From a checkpoint of a small transformer trained on Wikipedia.
Size: 19 layers, 3 heads of 128 (1 for keys and values), MLP 1536 GELU, vocabulary 4018, 33.1M parameters.
Training: 511M tokens, 7793 steps.
Each number is 500 + 40 x the weight over the matrix's rms, rounded and kept within 0 to 999. Layers, rows and columns count from 0. Numbers have three digits each.

# layer 5 MLP down (transposed), 1536x384, rms 0.0397, rows 237-377, columns 0-47
399499468493520474457537555526510489508437600480523471447471475537526474442607464481558481484442480532475527426474564445473528492627392484519464
413464524454504560471539477552529472480424497499550522483427433453453526539530494516532596570458499499550515473386441489558540464519478490437506
494524461456475549521550573511521494443512590538529542568485430472570473529478468593456434532551543449497563437449480480597444479502563536479515
463528516567511510478503486488476502501452507483514505491502508461496536534547503505491476528558528516508536549536516447470439528548479467565516
438472490495522524501525444521542494447532493524492478496475486571452447560422432465504496533570544489543474443500520496451528512408562571516527
538477522492507571507545478571490478480471457504529521485506504456521439436505498546464489468517498528518517518443545477521506535427479546542466
484472470456473502432520530456507520511581511504491537511475501470483519476494509524476547454487429543522575522500520506534527507519493498447548
487466492524500481551536483533536565547460497482444495546526482457552506474514532526499519502496632486572518442458458431471476446526455470492414
491526495491472438521612450512578546515506576501492480564475519479513529518504480521455519448537518614463519551517514537438470518536499491401483
530484536478482512487554542491446500513568445559529513498544501464445552473493529549548488492487531433477512456484536404440507523506469515563516
443506482426468475487509523380474512516448493497537468528510496489510560563459435480538530517500460458470566507511466525506458443494514467484449
403470548497523526450538494455534512467534517433466586406463532411468553557436508556438501492588477459509485476465537563483552484467476483466466
398472466499475468562489521559449563538549529494494458553549473525463494482520554452465516544490510468556538531549467561483504370561616451481508
539489494500551528457454463491503475475562527466546500508518466534473522456534501505532484484498441528445523485484490485506495560457461482462484
484495427506549582465507458596532533507488467529501491468542475477529471515588508470500459437445504607455459427464497574499451553542512477444560
497485540549568456479499539501490529478476491553457481561591518507505506471472523451526549486494474488415466384501482450519498468453519470556551
528471560527508528512504512469511415485522488536483477481514466505471456441468509490484567501512475528473546542513530429557449499407467589460519
435467545500506482484503534526462504496463534515433556553487469504491506500466472531548534511475497495529520532561484521543484412515469552449479
485566523492529515504575462546443523461531491510560438561486545480492492502544509485489520512451477506517512530495474521508555557532569458466487
517556504475428557478535552556470538494493426545466479498550554526453469581442496486539499555489553511479504543535494525485476441430517472508472
487465516560477487416467424475452550462548519529473548460484544403509472497411502552516501500463452505523539520550454529576503514531520469454521
496473489469503561452539517530574539556514560451493518478532503466440490552575582483520467500540462355514498472500430503521508493486517560495531
450560525538486513506522528522537545492540531502429508477577495452590516560528534503448520590504524473346437493560528550574449561449464520466507
533473551509469458488506489490470491469486498455464502492563489456529498439405498489475520471508525465505515477456495484483542523516521498525482
403477448536430470650500514532500491538566487491490489482450557476506475527434594501510479474482516503466478519498552474565521496531500545466579
389444575456469440440554480440434574500474532498537565442488487464471457546484536523533551485513541386473528451493527486474516549551549467486517
556487504460473571485556530568508512527474490528455424534487460371490501496477499553476452519465481540535479603496520457480507409539467488433557
504548487539476508509526486475557502437477524517516471544500458510508497480508498501480488481508452553523492500547576465506512423502498504437517
533469493498451423492507459527571441518571522484540508526500508452505463472520468518455535482453472478464482527471578494484528476502404523515454
517478438559444525492510514485557450473477520529494509541492511529519514437533495492523492479516483550531485448561414567502589403510488466518447
442538546462553496525501471509441498472442537462512441444526530471551515580497469517552408449498562538431462511520445520473428489531483502503497
474519573468483506523530505526554535501456521483422543528508500502480443467531502523512547530541484538523555516506464585400456534489545499420470
467554565508465513536529571458510466503491464467563561551535517550564473488501558503544521491462544395529504476486516497499525474497472508407535
488471511458568500481489453502427493504450464459448497465544522480482500483493489491546463534540447545579442503431447462525525510513486538457534
463466521529506559524485455490477514438522477541498488473508499476567452506497453489491488538492448435558539525523465508485537505491480471450514
502568503474507523539472529509483479492446484464425474475475457512494543436531504500499538494449459552542540494547460498417521591518495487503527
527472484506556562553501427487521557480422542520496433519522486498457526528469502513529496569484476507517583487409486477482438487522528500517500
489498531462539458518563480514501519487504466517515449485427551607529544524494484466543453500485506531491465584502460457550492580538457492554486
549593461603554486510476543518560565537504452441459442513518512470481503441550473588495469478495544434510542408421517438515529469427494462515479
542493537503500441481455495512475500582467519508485478493500495461472506510509515502551492468498528482529478423503478540454526500506522512517508
515553571492484479477507480511468505440464477565521508576509529423492517553552473528456605513517461479476471449452490480481500471523476550546490
508487488485425459550502527515508415569441502564599502475470523440471543365552480449546553495499489459442451531579455407502519495487496481534496
405479490508448549511486416588522557496494483468488526493553463501497447535464496474487538593513477428574549443535543459497510503458473512467459
533434564563559434467476461508484513572439522486542473503529473405533580526519516510437533553535558499458503533482468519482535545486577523535490
566449453561487529535479450523479509510505557483507479491456431464529506482485523546426519555507544459553491492488501511580548441439439472456476
513474519451466552465534545513512551627446537509465541510470522472509430488532541507539467428528550438473529542473568473545512532524579494558517
495465570401454484449574527458488445563508418526506471475454528494480403529487462485529417457455499560499479525518557475449479478561582488453519
436519528516553455491512532490479541599467483514496553455518472579514520548532419542434556469472504557484527396436542518490465487485467506535497
522504436444450512576465452502483477405490479561477577547412439460505513477464546457493542493410480479496639482488441547442516468495504473502491
493488525517478468471489470550548553524589490443491549442517489423491418502456517541507503553452466483486476543531456539576490484467534434535524
525527502585458451568502438456454520499452609486429430519461544495543563480497487482493479478472534511497512460502536505527425452487472488449458
504498454516475546474496510454497523550524504474487457507552490462537467495529483479506497532530459526499528475454523466481486501506454462544471
444519497401538504510466504472445454470503464500460563569431489483545423542474495555529524487486515540491510556517439530526498480556501534493548
452448504579472435489515562537495515484468499506472489511524467512475567386487493535546469495535482487474508498421515571530558499448496430562478
471534520527440535510474420490503515528453546602460394516519469482518464453550485471407456456463500515458501488601504465533510544541493472555515
513533615488530514527521482618561497520559481517497419541514473431574509490438556412479472420570567490502500483556586466472459508449550550512542
466510466534608490483493481472501435480583546474513469517498489488500544492514425554501492551485463474503500505486528445443533474513548484500499
467488553499479628477565515452468425518517565520508514526448512454567541518492525524521475514506508531450454514492489511536472533562490522541542
528507584529499569540443488485430520556495550491512461528530453564545406486495535500440480515457460480429515450460493457535509502578529441541487
499526476464480530514558488619533504495542460514518480482496492488511503476487475491456561522536494527491445526427538469480505492483497560481493
478461554529543469510462500575500464486570519479518522461564514494469413422498533493441526403590528517518480514447517466428453512571535572491476
504520477523547538489487506580495556592483527462438527479543504512515497517587457507408480473529535551516425537489494466414538517477488491546536
383577487490549461502528519489539486419532501567505509522521504544523471536446538535544569580501490493491494527477509476481479554468528556488476
535507525481495488473489480496491507467559504539533493490433474513505394527552469467466506448504426502521505508516500501583556604477469489486511
487521480542554485487441533481513533495474468502581525477540429485483501500581484480457499518487475508573517490515471491496546518520482507499481
528478486514520481501512392542401518556494453438502516517529492491503496490522548502522384498471475468475458511586467520512483502449522542447485
516545555450514450461542450514431490502530518503499497525504508557495513479506502465477465525522432462516498501547466518504516399532481443477481
455501501490508506498537535483482522564477467467523477487501490405452536538502553503462509470470547582446470494452540524464451459557611487488548
448455471503511465500491534500471507497515541472497421497431489484494572520544484477480462466459487544513512558570558521505481474503526525465480
508532459483483511518503551522538445545545441469518486505418519448480426532539474465522496505510555459475447461474500509504516411567493481525512
542454555537469504537465509499534448559456558472453496494486480487523530508548498480499439465423501502511480472493502534512453454488484463634527
511500430475447602484495449463513489477495500529530460475494563442490505497478555471441544495546452472536402461512493517469567489473442468482535
500454597450530466538484459538456461510469563492501558533517486525523480517527547451504447531538518487483495444480495535474506540469573565443547
473538407392461504513476521514481557554570475506440417488585472469485500414538482495482465503466502441447490496471530561394490502460575456498572
511469554512516450454468510469468395530586496524498475518474475470590485500497494539583409417529459538510508435475506430439519527517471559461463
430499449445531508534513446488558516536521504503630503450482490463458499556455509548451535382430570547488516497431588555537497508526472559509449
413470511485520575504525457614539526509500481478441484541482481491501440528569538586453499533495545492540462491447570454466510430466527583482461
441474515506537491529446452438465414416499471496494461485522499474500468528444504505484537550563464494515531578580478483498490501467472507484472
454516482472512454468572526609448523461483520454462472553490528490463548497537473524499494543500538548488473498477480486560519538473568448482532
487529520546474574467462521535481519521505475512501467470528523544529541477536497516430452504480536593498460422495435544495518527530472528542474
427548467474535516388473482464495536468593446553519549576548482539515456538495511499503482468524452510465478486537443530560596512510527582408505
485456461553523382531461515455476437458492512452508521565462405481558524497490438521464477469477466533514526551498445455516533539545455476470468
453560467550419448478475482517478497525631489484501493451469474464538456518564478532515446538488511430529535521568391512511475540490549396547579
540504573430512485548481523458489468471571549497484549556534516532487500471481507517468480474484575543507460553471551543483529444463508519525485
540425447440459502549530484541457491563474541537534458479486475472528507546452500488501493512517523468522522453512588501505471496457475512573539
476461498488573491591484534603461485519492462485466439583554412551443469471558472443469531536628527462584499470574576444498448467421528491485439
532488490492485472475504568473484422531540517528455475496498446444473462492523552459460484513464486422508488438542466529555506476503503536466472
552525572493449491486462549576496522471519558462508501485493487455522501469454488508535514496470502489463479495493474467455527546479487530521466
523469574550548475456531553529506472492466482465541504571495466445570564530516503509490547464522485536509485492498492530490438481439523474469438
559481462563481525541545543544531370498469516494480502417464452408557410463486585495507500434481425478557498482488475550552477518465454479488549
467503532414486490529529506439484466520486515466532534455526441533509446599503462504538457475530539458464493529459495448471526536431511474539537
500470533497503481517500483499505504563511509467522499495490577527541515455494543468511428529473473503473522500475467446466526497533487474507537
515545508556537558513452435653486565469512438567490489509556537514485514496523492494391538521490502522528528490519556465506464510490452491477453
437486534422598523546539496517490498553463458510489483482548459559531480563523439435494464520481501482429486534491502546494433504522491520449517
497495441421543522522537453546512558405512448466450482478515443503532549502528515497496544405597545436496509448490541430533449496484392537509427
521455481576477456500485520497446424494523456500533492511466461442501516474485485469468487511449491529430460482564487516469443469519478447527505
532465510525550461551448524471525563522418469520440424442456500478446511478518440530530482520537488518460465478451440434517495454519468509501497
481504516529606584537513483490521522452529524485519511605548478378546469444461489503477487556481504475562509475557475492587427542513468511525517
525580431523528499495420446525473500528422514519503536516521474471549450506534522565528527460527493512487491461498551435531461554542488498493523
482521443552533525535510425563572499473448441494473482423550430536466563481475513570486537524539507534489481470499578428461396500487425547508453
490487539442445591470508489530533545562489607529446483470559447485446540506537519553491484438455488472487517474491497505502434510515543475499506
561531479501455522472509514542559506513527520429461543465495460519512516424581452519508446553517441503469516446475489535568514472432521479476484
513432415466462520461570488505505546498496534505427419512498452497505482522473522565559495523484519486481492591487503526494509490502495525544558
525510557478545467460574523485516494476524468587464477513464539484587468521450505469497491523454438497452468413515526510482480485595563539492508
534599483506496489530486590474559413561545523527461462535551515475485528502554523453429488501484481432481462463554476535468558457486536556502516
551513535455564509462552491501494500534487540488488479466436448437483480500466489592560513526542562449548562512459372440517448474497520554429471
486581503527570491504431580467546477457464466489531545472479477544506502446505524460547532491521516535562513497464542459576507457535507473498525
472444502510545551530433469521478457469518476537422478439469488488422542523500558492597537485509482450471472487468525504469490521448497498481500
512541465493518473466468543532495469564565514574540467537451479467543417541454552483491450544442481551519435460509470471476465520454541512534543
473524546532521582553495512431575449533504513438503476550498479516529522468507566512490442478451466512457542532485448514499568539589478529519473
500443472521433502553523492499454527531490481607518470492469503521569460568487433448493491489475496539510502471503539454474537467518511488543529
511494608511544471513437477512502489487551462490498501490441501426537532594567506451592520480468422473485548492520538540488520518499479550484480
458438475509531474505519501514450525574518562510533552567518516498466550430494497415479561520524534542531454484508481544586519499459479561421486
481468537494549514506541481564556555417478463425474607542436492518583427518513488461495499527434390471484517486480480476540502428483496536524495
464513438445497474559482418489460533539478538537505557511497447516489463504501487511537565549444529487489470463569558468551464482472558474520493
530513461441506457486489487488578485557511480486491547518483524507506541483531522548479557502522480546549502446499481439529583484535470587567555
475506536507409485505501540511508503500444453439477492415475525459567504468431536596482573466447459495483477453497528391550509470532479515483512
435493509478590486506466495613502475434470455553573500512475477493505518542518548493425566546499539518589519498494584517461450483477491610487467
521561485479405531436525486489498451438447536565544473559451486576543503500500539505516553428518469490526505530491545421547517511473491566464457
478538404521470492545515478611514560426519466482488494513527488517493488537408589514497514505483590529558517559560507519504522498441440457507455
467512530471546490493507454526531395463427492469525536470498506414502529461511545515534516535569475481515565494499443556540506459500411497526499
570508466480468532479519471546519469445501471487503463467475482496479493518433477483534517507483457564472518512538443545526477537541469522544496
450484542442552555569549464569537484393568474549486504488533524607473466532485497524546506585531538564562480402495470434511459546560485517475449
476541561615488508551469478501441517493491517478514560496534459545512525526593459464540499557516447534465484591567485524596450428473465444613552
430466431499536485478434488490468436525547503513482462552567431459508466522539558583422486412583462450480543484491538477467566424510425503484521
525523507449549564504494453570488508524475447516510476467457518561544531406474542505478559524513541494519515509537438505507505496480521525540494
592470534477524506477486508508466429384470445449505479456495461437514498505454521491463481522584551530447442524522417498547484559449575611481479
491497559525536503480455512494533489497461495488469479510532463509500514549560474473495444511511529503470546504502437449463506471526427469572533
514509480538455440511547493526443536486482521420464533434479502479607556487475417538564511519584452484485577490490483497451494460382484508516471
439486531436553519503548443492500508549459506499508482494420463448465521524497477496510511537436521525513450570530496532507538526502571535462506
505512453468549522537509443507522457533475598531560474527507543519507454519527473429524531532494541449451503438473530406520452429509502465492534
453492497434523543547546537452477435528465434474535505555537441498540609466507439500498477498525446552486492481454504503512488487455452417548473
470548464442571602480500456464542530468494469518506506492493558505510418510538478441482503482532529510513535478430510530469508474518558473559503
532436544412489542553514497542579488466500464443465501484521509514455536522513444486571591514500479493539466537379491546380509449453432541510493
515471531532482463575526474497500557521554503490462495553498527478477488525577530552518512509531467446545571504480472496459483512513535517553549
530457460405459547529378535533576476455516497425488538472548489574499482511486471505508509505521541490572540527491483418525543495436460497481436
472457531571427498546538554515536540522467454454475511554533472463510488513533539533452480464475540550515488466446574596512560453489567461514572
573520423471478494497502544514486527496507417503552451472442499452524575550463519507509518458469467553397498519490491499481512478562553488496501
527502467474473448547500467499484532519482530463471503524533526434544502542538474500493501496477483513481579461466558506476524549481541507445534
463423538500532552540536540504466488490507464528496563501399529494441558529495443528462546491480511524503518541408377540459522495552478492522466
460502558562472458516503465482473513542556440475486525528537591457552459445550476442547467457492506536499451515506501496526541459473543516491478
# layer 5 MLP up, 1536x384, rms 0.0497, rows 238-378, columns 0-47
546502547544454457488424428573498522470490462561505501540523481497463535571497520521495488522511511480442506515601569486431469518541530485474490
487438419471478507533525518544530531526501468454497483440387479450504517525477506496553573496481489456507541524517549460503516444454509541512494
450474507517471481527550442530538494459490487485399512481553504555566459504426466464480516479596507472490470453523485537410487454471553465515514
421454508577511564482416578517586486543510469546458434528515510514482470493510520522500554559535511485550413479522527544490464475440552467453506
472502515521486496527525506517548548560474462462489536589467508528393477454557499520486492465462521515513450545547505456520559474512547530479489
571525463551493549542532486492534455511542500426464489532540440420503505551491500497446470552526571520540461423468460488504468424506426452528407
474483503501545459500506518519528513428474443494532506508490467490533497498441499510493495461511581495507575473468542493350450455497510503452473
459433542493490529504477527536491492485460517543549482475560563494500577443498568523473488495553485465525450448488531448479511472381532496424476
497467531501518443545411498520487524391523476479407527523508489492508414511456477535456529469532530468533484502589495502464533450475519540457527
494502489518452494489525515480606476535549469492464470573501447521371451517428542482468532498530570517516515471545476454555509496487542475472449
505493514472428582486483530509502458519525507524517473495523504581461468500525507439430478510529499469483481536557549474486513542386563489483501
540472401515479483525473461521502483476580422547483502447509435519446476485513494454506482570505522488527492474529484518478512548481473487478481
482490522515510525475474525589490545429574525551493517541498540560541483492482471469411506498502550526517422504483536441485539480527526474466527
499433419442529443435448513499467448472611494503517488589592577474435514518469488479439546458516564498495526504488537532507484478432490591534538
446465400492458498564492443470551494476495462541484493527611496513540515457443545430493491513512505468499458473542501457529491551525502538490455
433515452472494476481520450525543548486562420515497531501537535506528556542471460476492545490472531496534530481515478563475531535544496420510454
479466544529444507495479454498508449471465528495516527486531425497507497591481469533517517467556455488506460473450498451511449545545496510464447
461492523490458517531590460535496483405486536547509537477488463500520516513510531503473510514511535454491506481455581487464483525496561486473481
525533469498448483539478505551567531498545393497528501568462528527520527566485460479504520513504571470546473563509536452453522548523534495482493
477511464512467554500447495483504490542513540496488505460581540469507476484506505491486558440563492441501445504498479495520526554555513477501477
532500454500448465466451490502498515463522495530532493522460495532516498517515546468458528547480495450520510539537468483488458524464468448532486
480534550541485545514402520490520527444473560568417472497517466488461447503543533477439475552509472514556396518575521473500530449475435493529467
465532476470490631493479506511502602459461499493496527556485484529515521486537412508552523484521491508509502503479511524500409458424505488509508
457525475464476490520537472535522533480518523534466503500546388478478508549495520444504503537564509463553483510537509476429571362404562390444495
522493452533501503508565522468502577478528526495432528521517474486537517529429428510484493519524571538488481454458521477476515435485434478505464
466541496455504503555505525525520553523504481497485437577404399473424573526503434462485488503474572533483474513541507474500489469505465453530457
531499514529493513527506551503512494479509480495462509438471468508495546545516499478467473488503439461523453495525512485518537505531450528538444
492577517457436542490521462517461509492588466527485388516540461614450514544498545473471439533503504533559497517492466413458531502417534515483477
519490500458440522495398499537532549405569523541422472503532541521462438494478530510539491488510529504570569474537474484488506495542477459493469
482449509483506490489511548541504450517526502494523470554513449494451497443520560538451526485474516511547544508524543477494513518488539537511523
490430485476457523505410510496488537489493481519535420448529516548504485480501560500520561590529514473514488511453535496443489501383485512473520
494474414548444486484484527488486542480484500502490482575547467627428570574471463493437457553504578457498551468483514522455505415456524409464484
452546509447469508502519449526490544423452464542525448489532523523430562487457510561486529498451536469482545489516507492333487498508582412456499
525541442478499474566503568468499516484499544471455523589446469498471485538428456472501473519488585476437516462526509493543520480499435470547493
462538434541458537533463466501528550476480490477558460477528490506568442493503493497516457510527602499493557410556490537465488432415527449491469
418522392576479469528478507516518544484534456477395417533576464501506411508504537515532506556457515452516530510417465525503467463498488430481495
483561529476523525458473475522464486498537507531445466542513476521438520510514501567530425470496524537555461462488556456498421419439485475516512
504493532437510488549526404539476604481496470551462551503539561544533505568514481529482481409516498494495546516501560416519489532520491473529485
526505483518491459469517526500586481497564476541501538479510576595462517542490432476462474493555503444554493492585489418495545476511467448525434
455492511564425551523474470500452521502458499498444434479546492554482517621511532441481518555549512538526512440513481448467446474461598477454494
491498525476518466502445496514471524509507481503466530519480471557480517501506532544483566545545568477557468556462524382462513496528455456491470
541512496480528469585526468524505530421482466532429568477515461534528512508477486462468599496513513520550542494532469445481478473447470472420450
513512457540403515472530507485536543483511454488447522507500520521477504512424466546407431487518470511520546467457547549448510541534452531536416
422410517484472445562508571524526496511477433515515472575526490511518495500489521490476469448518497524528463437529494447534456516460472452515470
402494449529481546531440401511557480519519477526564478575552522483501429532433486448555557521508482469496456511515481468498525404434512474476488
498465489479490473602474479502494516511471530505488491540477480493493444485439536546522476471526550513520467487562512463443452505486519497571511
511468505553465534510490511513565491485514494528453538519518483513505506568531494384453535547600516534489517470441488501513432586456551468482503
481482573444506484465500521516495483502497503482537412491524526581496447512531519411439451426491514469476443508538558461514464498509518525493451
478527438546525558562491526474455500428507503440492576532472548515527568457475473536401476496556541534538500475494577496456498367478449497504507
414427514423500515506471453669514603516491565476496488481511476503461524459552557487423531520569491511566549482516547515471442522495496447543517
550547488511498518483424564483608524465507431470452448477521448521444559483492521539459465525524491486509419506564479515510488483472454461539450
531515513546435518558471440471525502517502419539409509479518448568491482536523496534509514495621500573566576466562494443426437468529527520555466
441547400572515593549553493518490499508520404532464462523503509521513546554445496495513488502504506475530491526458481470484519398509540467535464
565490539463508485483494490476552508513593413508514467492478491575513487519364501468469464499534578542448467518515479436511505520503520492482461
516433432497392516494514560532516556468579517551492493534557415548474495512464503496485502524494517505515444547522518437542518595497475426505470
511520471496432481497474551527477554474505470525430518516486506483524488526512514529532430504519551461495507500520532457470497500482482403510412
497473519456494558500463561468563495503572411531475520595510493489486452521482481533487518517549498488513495516490496501534541490393458501428487
477517451547482501480541485517501534497485487495499421505546440487530514492504490545482504481525498529487474453518479544425528392475485421547481
407471423521513509517472454504452474480506487526497509508468473539450523468445484464440541533501591499507505468460542510489450483491525488485402
477468461502543474560467458487524485530501470510543566499449517526481499465484473518424517475504536467493506512568527449460518388462535486523498
550485550499500467553519499487434556475456527531443504491510478623479547517484475491454463506497536485533467512533551473501401419437544465463491
454452536538533497503505443563487511518511504544464474474493462514570497514513559520486463537564508470517506496581450443423497464499570445547439
584460494456538455476535526573527543477536450526509468573567523548521421515488490488491479553503529426463469500491499451518566543498539491442491
508491579479549476461518426543510502530513548512421486571517494507531538491457551470515525498508573548468535499553520458488416489480470507478491
477415486577421488514537462600486519461461397500476491556515487434462503508487467550440465502557569389516447585567469501447516504473536456465499
509394544508460463502457485498560510491526522547447450522582434515451435451496491428419529541538498528482497475540527537398527529443460440526482
480449439525537534493561535507493435492539477493420519540473442469512440537512558510503498547543444473499508453507457483547544556539455509503479
506521473417440470499410511509532520422573526505477518498551469480468416538448546576515495467523519490530494532462497512446510515495540439500498
445471446484483425560591537490563517517555442491482490511483473505527450481431462513517468479524521508493543442547518538510527528509489491445469
403523484610549532484497461534556482549457429482521433527571514600532548579494458502453491532481479535470495484477435419491452469475465530570375
411474417503517532581464496488531475516537429456543449513579555484539519578438536455448584523517595503575502478503518474397520469444580473434505
426504481547530465495450459522514452453504499507434476577500488440495561524479490495441492522527550517464504429552497474431472451371470434491454
444415500519501489471512470484467540516483513530467495474509473510555514548488555505491482512543511468540547511522480502478520518513512519456507
463502461397516539468539513539494404529568467507552533532391506536437469512474519491452513435486530526514442464499524470435522491421545514465503
474381394453480465555502579461596505473528475490527508540497473551481509506462496517421461459566493466474535499460487455484611579507495569524457
452470520494458526533438471531525471462537509555428478576562485519492513558496553524488535473586536534549455472500523518520525483498508507471471
542462527521419510550467551472599512511509460515484523581489469493427507562459472507430494540589511441571484528430534497530521495485555476463537
468483487558523513514496504472541499447511514501500455506528506506517566467495535466494513554498488510508428496451458408483531535494488535534487
458424477546466470452579492475548551488475490561511549548521497486483510475525507505486582470532496376509514519553509537502478477506511548456516
522448442478509461611526561514561567542507479507512543584462442499473485501494534474470528426504544508600465509546525425477579408470531484520515
540481511458515563484403496531520544469533399502472439506539535472512443534494531516543493489530495486554511574442503493549472518479518487508476
514526494540411518548434504540511612548466523531506431583494465489553495528456462481486531587507546381502529577531546393519396509393525416403538
478487503451444508460457482535501524427449474522548520539467456529526488569502427443431468424524611493488509486580448514413492480411496441430460
524472482459554471462491469530477467472429503440489454510536464442502492546425537495518454526537503531421554457533474504400484508498495532470433
508482431461462496491474445559516500476522498476471484525537453526472520498459533418432530483499543528502485448572516512395467440405475513482422
530567496526496506630571516475521543495526484456503450519459489484459518547461507469479491494482506547510535447521491459497506435562539513550457
473511492459414503450457586525569526497468495498527453548532450481467551504466456510479513445554526480498511497493575509443542439446512471397515
510434442574535476528526527454557530493521448421505493501522469594492458468481449460475502557534540420448472521483532453525591499493464486485492
495469500506488437476451484524543564511513498516480475535568520615486467524499467514514483521460522504507469477546511456498559556486462507516471
496542489539447580591555561590489546447573476604434466524514449601499527469439443472455479518497498475492552507534460503486484494498573419451522
505459520564503560484525487519604498516496512537494503506567424521532567509465484493487431571531473491482460514446477537482528520532508507533516
468481488529489512527517454535471516462500522463527497548498497532450495501446518460460521496500518487556458492498573430458483451495482513542489
444431511437551489498482500509597496536471533498506470496521467505452489513514554524571517507518533539493453497502478470428538478455464473528449
510404529505540451485471484543553483427537461493549509474479451503414524530488515521462550518529487497483472554501534449429493536392503541513494
463443461460529437533535470531556513501517487499530517508465513561448529522470496405504485453517496401421441535499554528415487477445428422493505
532538499480483514439512563490510476514547499547482527495462482539443543554483496521451431527513538525572488468562519434425524408500456496496371
515586493468487497542469530521539537522506487560519502530517423542467520488548464461475513457560472499464458485480579490508429470471572491512510
541521531419520503512512558597526516509469466491512529461473518470499459540486471571448531548509484446494563471556589461437547499475527488499481
481494415546492523591527468571492607497538524488513547491537459534482532523426460499517535497574489427519498482499487462475462479504517503447449
480507459516567478490495540481487483462499502545487515560508540454466507510499458429439514491580518482488463530539472437497540486471506479512467
473509474489567484554492533509537487534505484414481516564510411523538578548484516443467527563512509510475583529471503510418501481491463529439471
574483581496444515570523544531548517439546476505482538495540539468515498532453486481450504525544477468503598584521518484468525549577451486479487
498493500475522516494507451544585485471496464518502611563513426515478446491463466472551488481624478445527521475499545476465422439506537528424489
477504511481502491535538472485529481523550424413510484492523475499483587510432531450453517534441543493493443482468440504495496443474527466446480
554497538548485444476487536552516504468502530581539447519537563543437514513496533484514521495545479491528546609537544519498505555485576491465486
509529473509451529490579505497479497474514471479468504523547486505515529430456483458431485502494495492479479448504455496516494492510490456484468
482417483577538437454508486511519476494458471434512465502580475545529400545462588469442435500552493506533388459481578539503556514476499527472515
517471502472478508563479512516483536422499524519480528509511526539517556467451511447529550503500471450481548501478507526432471510505422520357496
466462527482524532443543432558537481494447498532571433551495463443499529514530473501413537537536483508516415471551526487442519470536515489479474
448498424468519541492464520544524498463540519469477504559539385564402493441504487505507496533490558509529520541502472521539502503535514437467498
479487471506502513479561474463497488506529522512499494565540515512509497449533483466531475481530513445520498468552523502504583494500483403529403
456505595475430484482474489489490553443553516523513486461586509496566521504502505514472497539507552446489518514520470455527431496485510495467452
480426530481450449474533592596557546453497494533547470528563499531478470531465398471492542543519479515526495535570558487491467558490539511525510
465494521434537503586486526556529505421495427458471564521435430444443540543482480455512448503536511458520481525467514478496497527442513495451498
482525533522513512499479484594520496457571489548505483478538508561408530580516456536535497467538561534559514516542508455484479481515509489519484
499470503506509442502417469526560494488581431503377489498477495520489488583473539494506504524519527455524577459487550500478462540472457553553502
510419474504503484503481457555532490463468515614449497580518490542464542510491534507484511482529513464489487508549567461481515527505552507486439
523493543492588500448415511462478537471516462500495440459474459531497491539485522455471497574521511463532481514486519390481512522455484526550447
473503478485478507507541501488478555476531464511495498512566500515521514577457566495470523528484507521484460478535513511467512470503535418486425
467516473446484509512502518515483547486573459536481501577454459545423487553476449513511527501475581528539597509434552513501551503527496525487485
551482499543516500534446491519525435501516526472489442480463491500481506470489602427457515554497547461512519478547491475504582569450461490511467
515493492489495536545539475524460559450527438514489463593538471497480503435488479513531461572500525534487519502495461491505447522509493496500472
422529507567501485520417510461479466456502506499491499559470541577412520572480477524482508502477507582491506539445595451460489492467510508521496
521469525483469432580501505504506528485526495482517545492518507479481506461435458549523526538558555397525542520572490367472539484455549390459518
476473513449436498510583444517511465490500506547463550513541462479518428521486503424511490561457516414456548473585572478520518482483463478516528
515454560475470495461431472530463543522498513492553544528590489504541489475483544557470491472529582507517481502555503522449451488480541475456490
471504504511409475484456446498572546525544485503458499443487493514518586573495522487454443514496546447545489481521502440512475495451581505467477
469521483548507491553457432495515623484489514477504474524470468517446473524463535440495455542512534425499528475466511481503432463409611513459508
583510498543506481497492584496528463495518552494464573530539470494553461538460500479450526470478542521521474482537572516526551543525506484460523
475503463512467535527549536555536494438525433491509460481518517505486596528480512499511517501536494481511541469486516596527524493517497521473461
499482451524522516484550456556509485502576546515530525488482551484467530547417458529528481519494480535533495507501580531490519382535485516548528
509480510468559505514498416501556517484524462500429496501535484506507512519458516525452510501542550488513532486509474511508472482514531501432497
509486538532529489505369479529508520558513447494540490538483513608461542513485575462505504526464556522590518600463500378560513460586588499456522
466495455502391538494435504517489507525581509474515542490522496504442505480500518528447535414539589519500465437485496544457528538458500482494513
476485460479474510475508475540513577454545531497497469533537511525495448468498581452457508513529507481562455501471538442431476429489536492457478
494413533448505504492476549520486536461450532530508559490519545558458530500487557562435564518476539514526493524477510485491520464461505518536459
550464518487504571456466537527523512515531452480503523555528528510456479520479547438451461465526508510541358493495516450497489533480481483529483
499484524517475589503470487528513497462506518502470494465527431500448410501476493485454531502514533455461468509522533489467503433508493456490493
441439475533556481466490486538498514509444506489510524467489500491542475470508468466525517450547545445494528503539557541506543501446486517477488
494452460497472587535490498496501473434529493403475465529470442513494554517433409454509498446522578500512509439483468494410482475433533508460505
465571543477434561556537478584564516512469452529493511495468554563468520523561530512400487541486554487570496543505483464457467484471438489487490